config.yaml
num_hidden_layers: 8
hidden_act: "squared_relu"
qk_norm: true
attn_scale: 0.288
bias: "none"
parallel_block: false
init_std_o: 0.0
learning_rate: 0.00641
beta2: 0.99
warmup_steps: 344
batch_tokens: 32768
max_steps: 3272
Each number is 128 + 24 x the weight over its row's rms, rounded and kept within 0 to 255. Layers, rows and columns count from 0. Numbers have three digits each. The size before them is the row's rms in percent of the matrix's.

# down: layer 3 MLP down (transposed), 256x64, rms 0.178, rows 154-253, columns 0-63
# up: layer 3 MLP up, 256x64, rms 0.191, rows 155-254, columns 0-63
down154 094:130092127148153121133155125146121165126096184113120157156116105153080131100175156147139140123140118101148108125138175129127163127170137140123117132119070103143118134094104133135127123111085086
up155 103:108081143127176130132125137146123104126134088099102112140122120108135077128104133089097127100116102144176133128168122082172143139106128118110111096103123145121079115089130141159100115117131097
down155 106:156137117146111116133134072137139111105128109136135148152103130105118109084100125129140095130121102077148145141154161109104125102134153072142108125135162103108169166136078123126121103108099083
up156 101:132126171084162162111115122117138130106187096138122152121162110166139118111126091156103156114121173152136120105135118162134156155158125123120111103114157165166081141139118140160119102106136141
down156 103:160133180091121168142113140100161143116112122155127100128122126129124114126127076134148122106092131140130099084166084141117129107122140139140111146157129113175110119152097152125175068139131111
up157 068:093136143148139132156090135136091114150128052151145122114155135111125122121109131093120118113097144159120124158166058173116135163146100138128139114096144137134085126151138137146137106129104157
down157 074:148132125157120114118135134121109111123147118129140117148120126133088172147126108160146174141167137079087155132130144103098182105143142104142172141158112094116176155099117103136086131095116120
up158 077:101135113112158104112112083153133125085095147148142142135116121158115125098069097135141119178148117120125109162135136151112152108145096138138117104084136148135129143116101128109098181085111165
down158 071:107110146128121145187126161126103134135142118108099150173123139132138131149176127113099123122128134154120146102115121116135092165103163081123123143155118113121138141125168167123181081176147106
up159 098:135120161137125164147140136113129095174075142108088155181126121177124133130121096137093161132094134150158177118143153147137134132132177117130134105135114110113124100099172127147119155125154135
down159 098:152107147099159095101120134097144125121116155087127199145144141146131118148159151170166116146129154102162138146141130114116129122125118118111131143127079084108102146097113091083116095125144134
up160 090:130115094138109136140153114182115102117112128134120133128115145165112114091126134100083121110101144154152144167127130086147143122135146092161172096131099154176075130114142141153146161141098154
down160 086:107118120167151128120160127124135172130169124153118154188134122106202141134134141116143111144131114108107125087148134161094093139136133147122109122126130154109189128141100140104166098106137131
up161 103:128112148137130156165101113136109136124137122088080145137097150101165122125139144146120152127153127117149117114130110152177141122121106126164142147124070149111065103142161160150085097128126167
down161 104:097153134123099088151122109126108139116145125145115120108090137111189105133108100148172154144145108083114084136188133125134118119087117125114143152138170112133073134104134113124124163140148126
up162 098:127128129143175132183151130186115098125121098106152120157099114143140153103105127125129143142150118110189116145102152107129146137122138089131128076129100150128091108168159145145130127120091101
down162 105:157137117110118149137093082147148119138101119107133150120125115146144096135131142085134158092116073116148166148102135087140143148160155107113148124134146131150103133075096125125090095126080096
up163 102:117098144154167153081116139147117123124087116137106158166153150145110115151121120098111150136119134108112131111107106105160130144126132101156140112110159119139099122183155102184097089092095133
down163 105:122140091101124096141151107118116117098155166132137195168126082146125109148114150138173112093182134150163149138112120156130155130129106118144119119141125086100096109137104138132107160143117149
up164 110:125100124124133116089094133136144111100111102148108144119117178185117124140112136143162159089166109139146149138135082122123145138093127126182125105123083148106118105115169132149115150143158170
down164 109:126129099108143112112123139127121159146155112136123101143113116130179148134128194153129081073093113093146121162107093112109175103126104137095104134116115171119127138145140123142131128101085105
up165 117:111093177152157138103112149146099147117102116122126176148137107158117149166129156103101127147130143091126119154148125107145082117147125118140108155137117136159100131100147127150134094201163132
down165 117:128113137105139109186106150140134134139128147106102121105135103146132161091106132112098158068096125174141089141144131123162148114127143143125146119070136115128152097106148166080125141136137093
up166 083:124106168120181099089143142121113100130116104116097154142108127139140134109114122120106163162096174147137136179152126140129122122141108156173106114094141152136139096152122123131088129091076146
down166 081:087145143139116158140134100112149126108141163132160100134148138181118134137122114136132098089122095101148109092086092172143115093126166100172145139151122099141100140102126129111138107141177145
up167 123:126152134114128091137112152149121085138109104142124139121150073128130133109094133148074138133154130090117143144142065138148145139117138130126151089063097129149119143134162157173121120127162124
down167 116:151126121091140128103106164110155090139155111085113108103150141166108155093129108142131125118138145147124138174155114118139106137132123086169188183110137140130112163107115095101122132152122103
up168 080:131084157158147080110132115094108103106139113092111142133098149128092126108061112120151162129113134131134152155111138129152086103166108152157138144095133166120125109116117131130096175150117139
down168 078:106163113139111158152134137131144149146159131154172151091148124111169090162116088113089095142119148133137141130109129155096168181135174141136130125105134111163135116123162119139118108140139077
up169 085:132145142113133104159140179091110099091112133138092136132135109181119114143136121121120140118172119126178138128089101097106150157120113147103085119113115137105104115161158192135147135133103115
down169 087:142145105093143104113133127108135127069118109116103131147127122119154145138120122121139159091104077102148104118144126139131135071120136080135171141105132070111153168116125154155135132082103107
up170 100:129114137140116149109118124119114098123121130130122129118167127169117132124134102152086162148133130118153142108122133144114116197100128128169090146108126110100064083131119148164154128168160176
down170 103:105097098129124102120122094142130117149131095136075135102150114101140104135128106132141149160135129141119128156139165129088136172091062129151166132105079139121147130131151105128110085098139161
up171 112:094095120111190084109152154147115133104152094150132147168102103138145141157116090133102130168149139132174097146112104123135127147119133089105134124073147124156121127151118132151159148123147142
down171 119:087136104146158114140130082110088116112127111129124125111143106086138110138121116098111116120123103127142145130109166107130155179157105157121091154154144114140152117122159132056119175101124164
up172 092:065093164144165122155144149137129121135111088135141118127147095137130111100075159090138143158160138126099137144144107167146161138136125144094086113129122158092127102154120125153131123151091140
down172 085:116136129112132095123089125099166135105109123155110134147129137121116125171127131135108110143121110116154133116085171108137143131129110162162109079146145125159176084125150115092158107064161154
up173 085:132135158175142120147085178110078137128096125108092129122162137173142097132143126108117148140110124135181111063129118122093153129138145148148150146148119116149118109087132131135103116130137168
down173 081:117132129128110079113130070132106124076151106167140146142081139122106148103113146122142147121119131130092109160103153064163134102145106153133128112092106132105077125136139123149145152122147114
up174 094:129138125129140121079145110101111102086144106159109125146132167185087160090122121130126175146143127140121140146092146111108121139119133138164143121118101130112109125145151151134144172133125205
down174 097:096158115155121154149126156138105110151133124105137115111155115111134115175086142114137161118175136158111120099138130115144105128133096062100114112169074127127132124112127090128182147134132156
up175 094:109136152094129119159113100121128106113130133153106161143105104133094119154127137130104162110124129132161151154145160121174098118130186123147063078096116164139108127164124112147147120157139107
down175 093:128112106124160124146150129123097132090125154111119113120110155116148137128129116101136097113147145112173132140160142162106128111118167181150169162101099114174160172088100090104098137113140118
up176 102:141116146128144130156122148136139155095154129132087132178174146144124067143113144165127149157165139131171126123151118128132109179121121104135154112120095104128124122122171103141125080163166137
down176 103:114169133142101165173090141092140165165163147101109130157102110116111164153120153098124117130124153123143144125084106107143159138116160105097094095136126141123123128179137121116166100149115137
up177 082:096130097099199120125095136109113125112115108154116171140129145137132136112066112144147159155097147101111130113130126125116136128122110137159130127111141114183121124151174166146133115083161100
down177 090:148141130143150141132102129140116129114143142102163121087125118110117118123137111160147079123135112134135107124159119122126146042111100148164162175162154137139140101115157174085150143111133101
up178 123:101129147087135121107151141129133095136106093165135157133135100141140159117163124118136153165126122106101115153093108130155111162185120108163099108077126141136109139098162144179140110104153120
down178 113:166141163142130119124125157096172146159123129092152107140168168112109119094114116166144149151109146132094113154141120140146151147120135072167104141104150135133163132145147087112129131181136148
up179 108:131079110143138157096170175153120116129113097151109128144098124139093140151162129145113099144118142130145137099109119076154088115142141105142089132129084143122095127131178132167108107153113115
down179 107:154172079131137092142150121072142135102150096146119158109113100141150099134126158063119116142146159149100138163108118111119099154134146170155128141108124114134095119136127123117106174133142114
up180 114:119144145159188102137128121151094138117135097130120134145102126183132158135118117105123122145120126154120146156091138133147096132093156094107089130131118122095112129099178196152161106144135131
down180 114:077170157124147126113095131151114129100144128119165096097108167172094152150112129130109104130161129122141147159098178105132127111103086161140102141119117114155124113147159138148110095100120100
up181 109:133119111134103130082136079133103123103134118124121158138124100122120092141105134135117139139144138155131177161140074109091119166121140138161165120115095157200117103111137133130100133168101122
down181 109:155115109105113139148116140084136111133112139137173116074123141113080145107132107109161132115144142134087207147143139115133121113139117088132169160084154152140145116128107089120116134125149138
up182 098:126122129123115086087149121147107096107108101126087127158125165165162152123114102126104143159134170060110137121137130106112129122138106100127148130113083144156120093135182115108104103144147136
down182 095:158104088104170115116154098138154133109098098168128168140129179161089106166130131142160139114139138104099109142167131163146129109135115104156140174102152127118116139124135138135096134092157131
up183 109:114101153152176094142096111161092154120120113165109129141163123105089148114096072145122170108170115136133116116139091095097146147136144114131152140090130148140148085113120118140132100113144132
down183 112:097137139138117094104130128181123104124102156166162115148129124120145136063124126157104127116099167142142140145137133152142133088105154103088062143167138129127155100130101093117121138114118145
up184 104:111119127139136152136116103122097110091124135115110202144119135107129133127143118132083113151155170137107145107132119127173117154134144101131126125098119207181118153122103124137103109102109159
down184 102:122107145079133139163114110151102129155160126107119132121153139160145102094104089122126124089139111138183114171097112129154123120113123130077130158176116078111141116133095154126132158128114098
up185 098:112107187072167136159108134105132095137168111122111122160144113159111089117101101130158151122145154134136128092120125164146126146142129154164091108116126182157115112142121111148132094128107125
down185 097:122150127109106125142118143116128150122135145150140117147110126113112166135104127121155088107138118122124102143191141164079141151155127194116104139133133098149113123155164124118132174118068173
up186 104:098089103113141125121161084116082120143134105151117126155161126093144164109140098147127151128134158123115122145113137108098131170089150101133156112086140094089108113137146170141142107103143175
down186 107:126157151138152142125111155120102131100101160159114150121133110151095081144104122136142155130127146131114088109117114128110171171141112153138135153163167102128164100149098085174126101105137171
up187 099:131105144124129080105123161163104100093099132159144121152151141154092136133125103124091098143127162142172148101111123105137114111069124109122113106118084131124122118148174120126116067150134116
down187 094:135134099162141150120142120123143093135107089152148121173073118125153131126110131104115075137153117101104143134171162135099124097144102155167142091136154137148168143120135089099104135107116098
up188 090:098125117129131124137080131143144130142129104142103141134155159139094107133112095132123126139108141170136115075120095137131096182116195105101117095150125116131106131120166133125133068157129165
down188 098:111129137173112152132137115108174131148084165124127139145118135151129128123135109073146113100092144128108053127145157140115138140132146108105084117117141074121101072135131119114152105130134129
up189 089:142128151101150110119091163150125078123114121147124125157113136089137105164127137181118113131175152097127150074101120104157091149132137129128105081112117135157093114132117134151157102152120096
down189 091:169121085160113144102126113122131107125111161134119117116119131087176152108121106126120082084137125091111150080114167132122135112111073101120125147136095125129180131126092094119133104111108118
up190 089:094145153129156134086179148100122172115088086139139179136138150134111146110112144092130125137141118125086114125136127147153174130116140116130096113065138155098122133113109143158103102143119149
down190 090:119079101153098116133118144115104175140122154100128117132132131167118096105149109125152085135105125164134179130106098152097101092122144194124141133133165131150112112128107107112166120124136163
up191 102:127138128160139158105103147149113089123132055084112132124167141161107092124136115129129138097084124104151149116158081149111160145128125132162144092119132130152123101113124147170120100098140111
down191 101:102109120130163063124109117103122180109138165126166137101147113126154115123156089144180113170102135142108146128119150150135120112093103140105118118142177077106121144123115137105128146102123132
up192 093:095113161079139114101078172107105155148115097137086170143116152148135104145140139125129156131117164136135130096104138093169099133137141146135089078087133127136118131127106139140133131168114111
down192 092:120120080161074139122144119131167161133107144157147097113112133113143131098102146096133088088123112119142118150130141134097151131160094182143144142128128115136097142127092099099093164091118146
up193 098:089116193155162126121128135116119119077183114127134146149145117145116139145092123107123145153122082148122115120122124114074118163125116161160123156124090110122103093132145169126146108153109147
down193 106:112142095159135132129114076155156153153111123116105165107109116111152078106137137138093133128102126134090161097129150126165127117111151103127152114126174138068123156111132092101118111153124090
up194 082:107110146116117162150145106111088104126171129127122144126150126099095127140179110119138159163081129153164104148132137093119124139155126125176138163093151142177130105074161117147125128115126121
down194 082:154164164164155114156089122124125118115121118113157130118096136101125136104103120151068126150145096149108154079164122125117138137108157146104116111119136117103115167187143159131128145155141085
up195 079:118162126115131138155141157104074084108115110154118140155087127139120110123088111137093109153098139134118148171141120138166125130107105122140145134074103179156106150100086149133156146111114118
down195 082:117155151118152133127104122165123113165109147117170147133112119089135149136123097104139133120146140117128140110081131124098104163099137084085139191120135142104142114181179102121104140135149148
up196 100:117112107108143098097138123125095105125148122112092144130145113147125148150112123172139098105149152074157139141109129123116175113117099097163120146104091114124075084124098149165087122133115159
down196 107:154106099124133150129136114130117089108121192113151157139150094152153095126129127113143170132144155120126154124136131122173125100131066150147143162141140089100101131111075100122120133108096107
up197 112:108162136125137137129133083136126138086161116107102147129156162104147128142147129186138135167110162116139148182127148104141113136159129103144095139126128193143117096122146160147147168151125148
down197 107:166121140125145126103156149115197173111159113116182136170113102109111138130108112155128090150134105142130147141122156143133112097144131074133071142130150142137134153153134111129140153152148109
up198 100:148118166138160127155097174149123098118131102126115138167136113151124102158117132103137158152156119152136145106151102142141082162133191111156161155094136160156127119127130139129158101158104160
down198 103:153100141104150127079147161118086125143145127144128143114122113160149109150151128138165119115163098103138131085143132128163088132118130156104155139140183131114107153143114140060121107167111105
up199 086:080147183107133097146119144130063150127109096120124143132108119144123123097110132136117127151167120141133168155128077138165143165102137113127124082101140139104111127144150153157096117151160119
down199 088:152166125148105148101077156129113099121181168110128119133112134147139182098115108103128117109133107129133120129124129107123141095122183090143176146126122089139119165095150103116129126157107151
up200 109:133102138164158123106142117141101102130122128091103121159164129151145101126116126103138151130133138110106165180147123126123113151092173129131170096116130147139128124117182111203130103127092149
down200 115:109114119122107113080135167114154139141095146153094113068136137153125105151092152124116114089119114144150080135140107142136134120147132121160119147093154126157183140086169150134153118122157146
up201 097:081121134133146112140095140188088096128102128167149114175163083131145108111144135117110142099109113118172125139125141130123120141149155117120137149117116165109064113134102170130103123116113143
down201 099:125137128164104124152120100150127057129155069148136141119104115152136111150077102104105119121131126120131151145113131110150169123108154133140129098146135136150136118168109159118103113069121082
up202 104:110148137089121109108136141141125157091173129130105116124116089158109126079120130158105124199153103123185147102094087125117094140155125145105138129138092143144130107123153162137140150115127142
down202 097:147108116145119154119119154110161132114113140108151179146153157132139099122123153121098113161093074125150127113100093121175144177148130106135163099128155121126144107150175094157144141123159107
up203 101:072137134126178127121112146129092145134139128136152130151135117129119094126125159128107098104162081105091144086135102158159097137096106092115131092094124120115121092126159161153140119136169155
down203 101:104108151141117125106125124130142113135131124113132079135128094129106136139121173098192140117084134152127146133106144162092114149117099142146127164087101191127145137116120121167159151105099166
up204 098:118120171135125134135106124144105143120139120140095123122151119118083113143116139116118125104146185192116165150150059086140144169122141134168159145120119146104131120144118153156151090152119126
down204 096:098111097148149155136143098147144127132136146118171129091127101120154089077142103139134136088118113124114119133102153123142153130113141162134155164153149141153169128165077135114097173093127161
up205 103:127079155124165080147160133113107131128112114118118139118181105128095130140138128139073108126137135139151165119130052148120096158095128133141142116096138128092104095123130098152132128111159122
down205 106:125096144115125147093158135114130156115091135142129107116094123102121133128125119116142120126130145131106202150160158112140095132104151166087165126136155120091149174141104117111107191110135104
up206 084:127117128122130109139144155123098179057151095148108145151167151152138083091117137119121137171088134112139124164172155160145115149116093123147115071109125131129127134127126137138132112135095125
down206 087:156110153125113131165118128089161135137133177125174142118113131114100145157138108104135141115140116170105169130101153137116124120107154183076121118152109172149111132183120098111138139136146100
up207 102:116157146135169129092124166173104116133116109050109124151164130151128105146132189127157133107151109088138120142159116132155171145154107107146149123116115141129134148139156130162102136115131125
down207 099:131112171110110091157124142098087156121111153116161117139128148116128092118136059119106158113142135136131162107092148117141138114088150144142107144129124092140105178130093116134118099175102146
up208 098:106099121120121162146119146111073089158127102160106165154159143148131085135099150134113140158085106135170138141165131143139099147158143120167095115115122151136140101107136128156114137113084100
down208 101:156131150122094143138101146154118126145111139118125109155133157096127144162107149119137103150099116152107104166102188123114112175143149073099120131139123108118146171106168121144159152142101089
up209 080:118134096152154171156133123125084131150110121133138120175140107127138142103116147124124113146128115115133148122150125139140171139120116100178156095057119116109067124173158121124147094113108105
down209 087:175110138102137134134102099137119154159185116116132168158153101121134160129132134129127155101136150200110102127147117149134113114135092158110170139108109152111103129141085110125112082134150131
up210 097:126099143085178119091124149160101134108138093165131144176167117159110170144094177132112122152144123126143143136154093116086080121136119116129131149129147131153101094143110154130121133143138147
down210 096:104142101134103107177115129075104120091103121141162158109109148077148150106111146125102134117129111081135143157124140129115144151074148132123150114127119127136109154100118091091161108127108085
up211 097:104134150112122117108089124162126137149125070149127125137160158120108128067089095118086100153125160146129144126118113148140173120089092105118163106111135131118110118140152161132096136117102167
down211 091:128097125155148141093091122114171118147110122142121069179116147130146140144136127139098114146104104121070121096126129094146143111138071137146162115122163148113139142137138125079095094141127124
up212 109:122143143130122141144147156112135095107103151099133159133122154170141083173104116135091158144123104124143153144060142129122107138140150160141092130131146187150071114148128128152126119128099135
down212 105:113115148148168110157124144138144161184124111103120115113107126154099117108129104122147126110153115110090086099156103165123135101135127169116158077104091119097174119099089111100120124135121127
up213 107:094106122114165085142135128094090080131145120088135155134147126124072115122095127090122148136157146106127103159105086123150140119126154082118141144119138168173087146132134150154140139133134139
down213 119:132135137090085082145158156095121121142129102111117112137160098151145130098151125169107108142108115153094163142159150167116129125154127107114111130122147140151146127093145138157181169101123170
up214 101:117066107152146078157155135159106122109137120111101119160141114116113120113134131126098126141101102191139161136140129110103116138120185127156126098122114129135107123099179152132169145117128164
down214 103:160130113090123172122119118103113135142133110116090131119124108138099132109171109144097115129108139149186058139169129107173124151139108117130135127146148109133159077101090121138144103148146137
up215 090:116110141166106130093113130136086127129121144129101125160165083138151154131091138125092127145148136127171122114127100078174115143155155089134090138145129125113118092121162118137139096166145173
down215 096:109136132118163125176120117094160133131140143115140099161112117146157102116103160149135090144107121140106117173125115167114123179118125179144185101130114133134083167139105110125113139117155160
up216 142:122104136162102136124120099133125104127121110128142163156178109109097121144117144128115134127133183105108145101141085107154144145130153094152131066110113143161059134122151130171151122115123149
down216 146:149091114143142154109151094130100143122110159109123197135137139073128149167103156148111118100162130162073151119162121147108144107134169134123122094110138143150090107142129127137128138100108135
up217 083:069157124141112123137104153104065123122137066180137127150114117117087118134080123152105121119087159113125119116116128122127157167135104113172120135109136146155099123135126156133156133126111109
down217 086:130154117167140123078134115131110121109112112080129085127146135084083145131144122126150120161159146082144119107152161130083171179125120123128135139080118109107152123101140111103090124125133117
up218 114:143111126126090109115120122097122125123116119132121135163137124108124142148144098156098172145131163152154169126141095082110090164128122091185116121132106120101077123103193157132127121122136145
down218 115:170082145113121170152150161103112145151103140115142150161104117115114159115132162134122103149164120103138107110136064132102159135161173157116118128158161112124121134105108140169104122141115102
up219 101:121151134123181132109125184135115096090123080136148134162133139191127133179133125133129151114157145107096145128106105111158163146076143120151108133125120135102094123121128165133115155131157124
down219 100:128116119109106124158131095157122137178151139137123148124104139111104131126136084138172104144059149142134146113106076118115157094149146112098112101074111106130119109091153110146129149163124130
up220 080:100100158148151094116107130117104122115148122122130107167146141130100124150123126179120150141149073100092133140085110109087117123129133102132148114125069121128073121119174149116114160108142154
down220 081:132116140125142140092159143117109141135118178126100127110125149168103152104124108110125137118139134124147049126116145116148139046122150109160115124113124142148142137108095129110097114100117075
up221 105:133130138126142142125157175107126140074146119158137138146136110144105115119119106174121144131179114118099124169125132110108096142134140091129095113104120172104111104138166185159159177145129124
down221 104:133091128168108122107088141142125074105137141125099135172138111157160129124128120145104128145122097175166127177124118148116149121131119107140114145059145091108125164098145128107146135095114138
up222 088:094115188164138103113166102094126101115091121110129118154106175140120134163086100131118116141173111120144144095134119101137136121098105128151101110089091132135134092123167127139141148101145144
down222 085:119152145115167111140117129106126133146111106179180122132146145087119104096097100108119101135088140152145100182123143102142136142103128167132094104131160155132118153137123097109075110112105145
up223 091:119100131101119144111144153115088141115138095135060133182124095152140133084138074142141104113139122129130129155130109126154090188133123131133100105091129119124121099106163117144164100120131125
down223 091:140103134130142118116101078145118087153124113106149147158128153132128145148111115162126093089121122096103144137124121119146064123113117178110138101137076109133087140159180125126118133141133083
up224 085:105133123151146113118123154112114164101154151121128124122073147119060088152101062142128145120103107152148141131107135156122103122131127140158133101160118130116119097094138138126099172143116170
down224 078:135133141095140129152129103114160101123104131143116161121144142142127107167134158134135140066131148101096164128131111092161112143128157196125097117125121149103115119152115105162131073085126104
up225 087:115118181124133120133122111118095099121115131156113116142157094140149114128101161172146140165146122171157134138121074162141155173146139139104083102130133172135122106138144133128098073115109137
down225 082:129132085134083112118155119114119112109125089163147134151151157120135122120162144149118106098125133129148141185136144087168122129122118155136089144087139144159141173135147139160108133145073167
up226 089:124144139100108176150166122113110127106113116114115138119130114145104131137114134160085133168184137118116123141132070119127117166118117089166120139151124130130118137155166135131125046162120142
down226 088:142118085140128123121120152129136132145144138153140122133160162103141079153129157087118170111111120138125132150139103081134113152157165198143107089168113114135146175124097112120119152119099138
up227 094:085127128091128151147141154128106090131185088151101161138129167120106154147154164140110154163136150119103102135118141131151117150160101140200114124098151150142115115116131158121136126145107114
down227 096:135103147136197064123106135108127120142116164116130069099088091114102134150151138114151106105127157146124163122119112101136118120127144120121128078094147108097114154124148115136120111111126090
up228 111:117089143156131102103127068177128102080171105119119133116115153120156127162133137098125147143139165140124104160123108089140170129116125094164102102090110139121114132169126150145104114125141148
down228 106:164116126129094114130149130126161186104130161129148131127161145145127126157125127126102122125106146155159077108135132154110129097120141034170150155144137149132148151145118099142119141145108142
up229 084:114080157133151103091134152106084095143143140124131125158144098127091083154108099181109182123122109117123116106151136114134142131153130108156085143127099139149129134107178155150115139146150127
down229 090:105192135109126106119112157124125158127085129128160099127136175108152159122152107050106143164124133138122132129118150135085114125093119097133119101128164112134131132150097159092126120117127101
up230 085:070106146109159147117114134115095134128135119133080160113111174160130114129105079162110125134118129135150114101144136173165139119138111134188095105111142127183109096126111133126148107123109142
down230 080:165130124102112117167130090200136128088153142110150110149112097081093156144110147118139147127108125112153150146127108152118124149147146147096160115156100169108166163146137130127153160134131117
up231 106:151149169144129151134127130111134157115182121100136140165187115153110115130138122124110117115121141172122159124091092096146135111090140136126069123110096185102112093130132152137120123151137109
down231 103:169169110147133161147107111105122117144165176117117118173152097115134153149128145135105084095127114132138150143105128127111131075118144086118093128161115156068146121114152129122135110162137105
up232 108:126072123111170079112132142144111113058122127115111172117137155117134117133129129116150148122163150121137154132146112095123158149163128096124074089133105151134123131157147134143119110120122183
down232 110:118129071097110112123125111115134144135124144157149101125138114155181153135151109107113099146156155128137135133144099122122160081096113065132113136130123128109198143148157151113129148129097160
up233 103:089099099135148079137159112158094116128128131080095138157118151127153115116131126148105143127144093099105177128081114126117121116110135134130129125065088141149120131133173118126143103114079126
down233 105:161116134106146111088118126126173124108088089094104132160122144137145117096089178114123127129130085115111086129119110153129137174119172134118133147140142126128108092126113144133068105161104115
up234 096:116141143146162115149121157152084114142153126103164123127117111105138136121128093147115159120128122134115126114153116086178117120163147112187129086123136203154120118153131124139129143098125180
down234 099:146131148147128086153123100130142163102160155121103120134131146141166124124117143163140127135128116085099114154168104099123067128099114125140132152070136114079143137148182136108137112140150157
up235 097:100142143136153136113126148133111163091127068154137155143117153178126130144132137137124172097113123114134115195156135162161121153156117125138115087139148167134114111081137133145125123147083136
down235 100:151127132118136130141143099072174106130118163094134139122127090064120138147143104114103171141109114129115140150147135155118110131100134194094132147143127135153116128165105097099111131112142086
up236 098:062119195104133124128120118123115098129116118090155140134135112137109117128137106086125136160115121099132122187103091087150170154129102134100104112105116155100117109175142123141133132145114130
down236 094:128120078151106105129115153088136117179143100120099144133130119159137107117132146135099137182089089113132092117107140157131115144168082165118125139151110113135163078139110141109141148143148152
up237 104:138127132114127103138106134145079108125142118138100129144152183150130101144124106094154148149110122125179165120151073109123118159083100146138148117145101113131112122172163132155155100148092101
down237 109:108136090074145145106139112151141106123132108170134100103125118120107140133141136131135161130135080098125119118121139134114142161084133117135149087119176170126101105154145131129185061131134139
up238 109:140127156119171114107133169118127130111146109126120185163148154118141112137142134119122162115145083161110154116105098114082165124085126114132115134127090119127088101176127141162081126159118127
down238 105:100128098118101139155169097160116142077103111146140129120079058157102115151123133137143133118165131169151124150105146156108137107144125124122138135099121121110153162169118081139156129139127119
up239 091:130117118155132112124129151204115134094157112131151143141126098141164136109096157162090143110139150100139172129120146122097113170095161108106121135141101112105099147155181126122127131154149152
down239 088:103126132104151150115132111071089119126108142132091102145137094156135111152133088128120124147080124122158121116133140152169111121134078165171109161089149120132144089113095109100117124099147111
up240 123:080118133100135087078144119131116132132118121171126141139087130123129167104124072099148136136151168149132145146114113099108141131091142158155114120110093140131123073144158109155087136134110150
down240 120:125160135123124112121146068101142090132137121098163109110173130150122124118104105120128148133099128109163102135095155152090135171109066185122114148147093122150142108121142104106123153124120114
up241 085:114154123141141078138105120155141112100135129136113116135164093110123131125060134163102132160134143165145160108105130095091135129080102161093148128108083108119113131128144134151154153144118172
down241 087:130087110109118163170127131089117108145116137130135138151090126152132110142134162100190137115135099102151118153111142143162133147142116177154130133117151107113103132120070147183140098129126093
up242 117:106101168118151114131091178177130119123157107103136177118161137143133100113125125124125128117140166137137145112104112090112132119104121140153150094086128123144135156117173175177134133112165144
down242 115:114165096097193112128138137130175117100159172131108161122107143130144105138121141149148149115102110127089129125134113138110166075148139136125174142116110130162132125106135146103184151147148138
up243 095:130145114137126116094134125144118163146147094139105142128163094172115153160092124182114149132143118091096158163131118141119151132145127116167123158121142188169119099119159133153155150134090113
down243 089:089134126136112159115121088137149130088132141095111111110129134082105174136104151179102095125125162154139107122115151123104147107117109125121147157149102115111175153134173159102115106100093148
up244 095:113126144134149149134155095085122147130160099137131114125152110115150099110085099155145160171142164129131129107113109141123179150079122135119111126080121154139150092076153137126153102098108145
down244 093:106118090160074087110112104113153139121124076170119124114104149139117162118099115126175104133131165137111141177154147132106110129124089140122119131142115157117161121186118122140113162126139124
up245 091:123162124134151068169084099141075122130135142115132172145125124142132112125123142122075113135155122147135148149140098106131116144147175136136139098107158115122096113144124160132084120168171132
down245 098:124106144140118139107175121095148095140132137119148100089144105148086181109081131103155120133126113118144142116130123125123144076100097122158107138120154185147166150118130111126132121144075149
up246 101:107097161133143110129119148126084127113108123153057125120150119117154111136105108102129148160143151121150140198128087115118087140109104105109110128127077134089140165154135136142112130151104120
down246 102:155157120075144089122093098116197152131150141095123150104104112091122138140130153102123170137126114129125148160161155115118103112080160121130113118149118121109111140140125117112173102130117088
up247 091:101100137117147132129135136132093142116126128114127154145152137163113104127096105135122140083118126088141109087140149157143145146175148146146158075087125205129112077145119112144149135125124108
down247 090:151085122154101101134112114145120123118162129137147098112110105121145180169111111141126101146108127140123132145100148123126169097169139135096132150116079122161156142161172105114148129102188142
up248 087:102145163140097103140083171112098167113133091125104122144159131155142102153117150132129155168114145113134150123138110120165098192149141142151156110083132126138117098119126151149130142128079138
down248 090:131099126122104112153127166116107179118127139121130077140135139103083142114116171128135078141165099139088145122129132115148135155143154165111153188103144093123111132125091122146118131123107088
up249 108:108098118120102134142149104160130107093163096121068138128131119160130120112112156104111128128117126153144155159107124109130129135135132121132163069130097148105078096114129160135089164178100145
down249 104:111182117155125117132163140141128153137154123131139152113151116113165119083126139138155106152113133074136133123109167144076153140160100161141154124132156139087132121102160165112160119099131086
up250 107:102159148111132098129131143169115144118102135146125155127164108107101110153064133111123129127168129122084173124155104120173090171089140119104137111107135132113109151113126120182130111149143147
down250 104:107108129119135159177143152128101136135105075157116127144149110192109126108151121116189109121135140126123164109150102107103123141134152137120146163141087152146113114085085102113159115119118120
up251 116:100109140128115112078142139110122107144132122128148179144105108113123106162119104156083140146154137085137112158146125135096124176142125107129124098079097150163107078086125105146152155124137116
down251 113:099107135072120121062138141146129147102106162135151126104136091116167127152133129115100101124134108133119138127140144119115105109113078112129160095089107102101157154116188111117111139127090133
up252 102:122068141158124091136131143152099158138141086166138136160146086151112114138108119095119154118119120092127152110102144161147105175150090140160132142085130119127090098119113150165127117110123150
down252 101:143128134149097111102166096156104170112162111152117162132106144098081140137169134134108093117157124098165118123146120130128102180153135099104167154138110154135160124132112154138137130126180130
up253 103:121083132126122128113136155123112139148150118131126178125156168101128164134115096148106119186090113123165151140115084120142133152106100106159101124074131110168123121113131145155114103136139177
down253 104:141149123098149147138129182110100132149157144115127117062139147127098149102119143107127089114121164135108119106154136130148144077131128050149127141120102107090099143115126141108141095138114123
up254 080:082138100167153105126125099162105079144126097097108160166106150140141131164123140118105135127097164107148173111131099108149141161118097135124154143110136108167099112151158147133091147147131130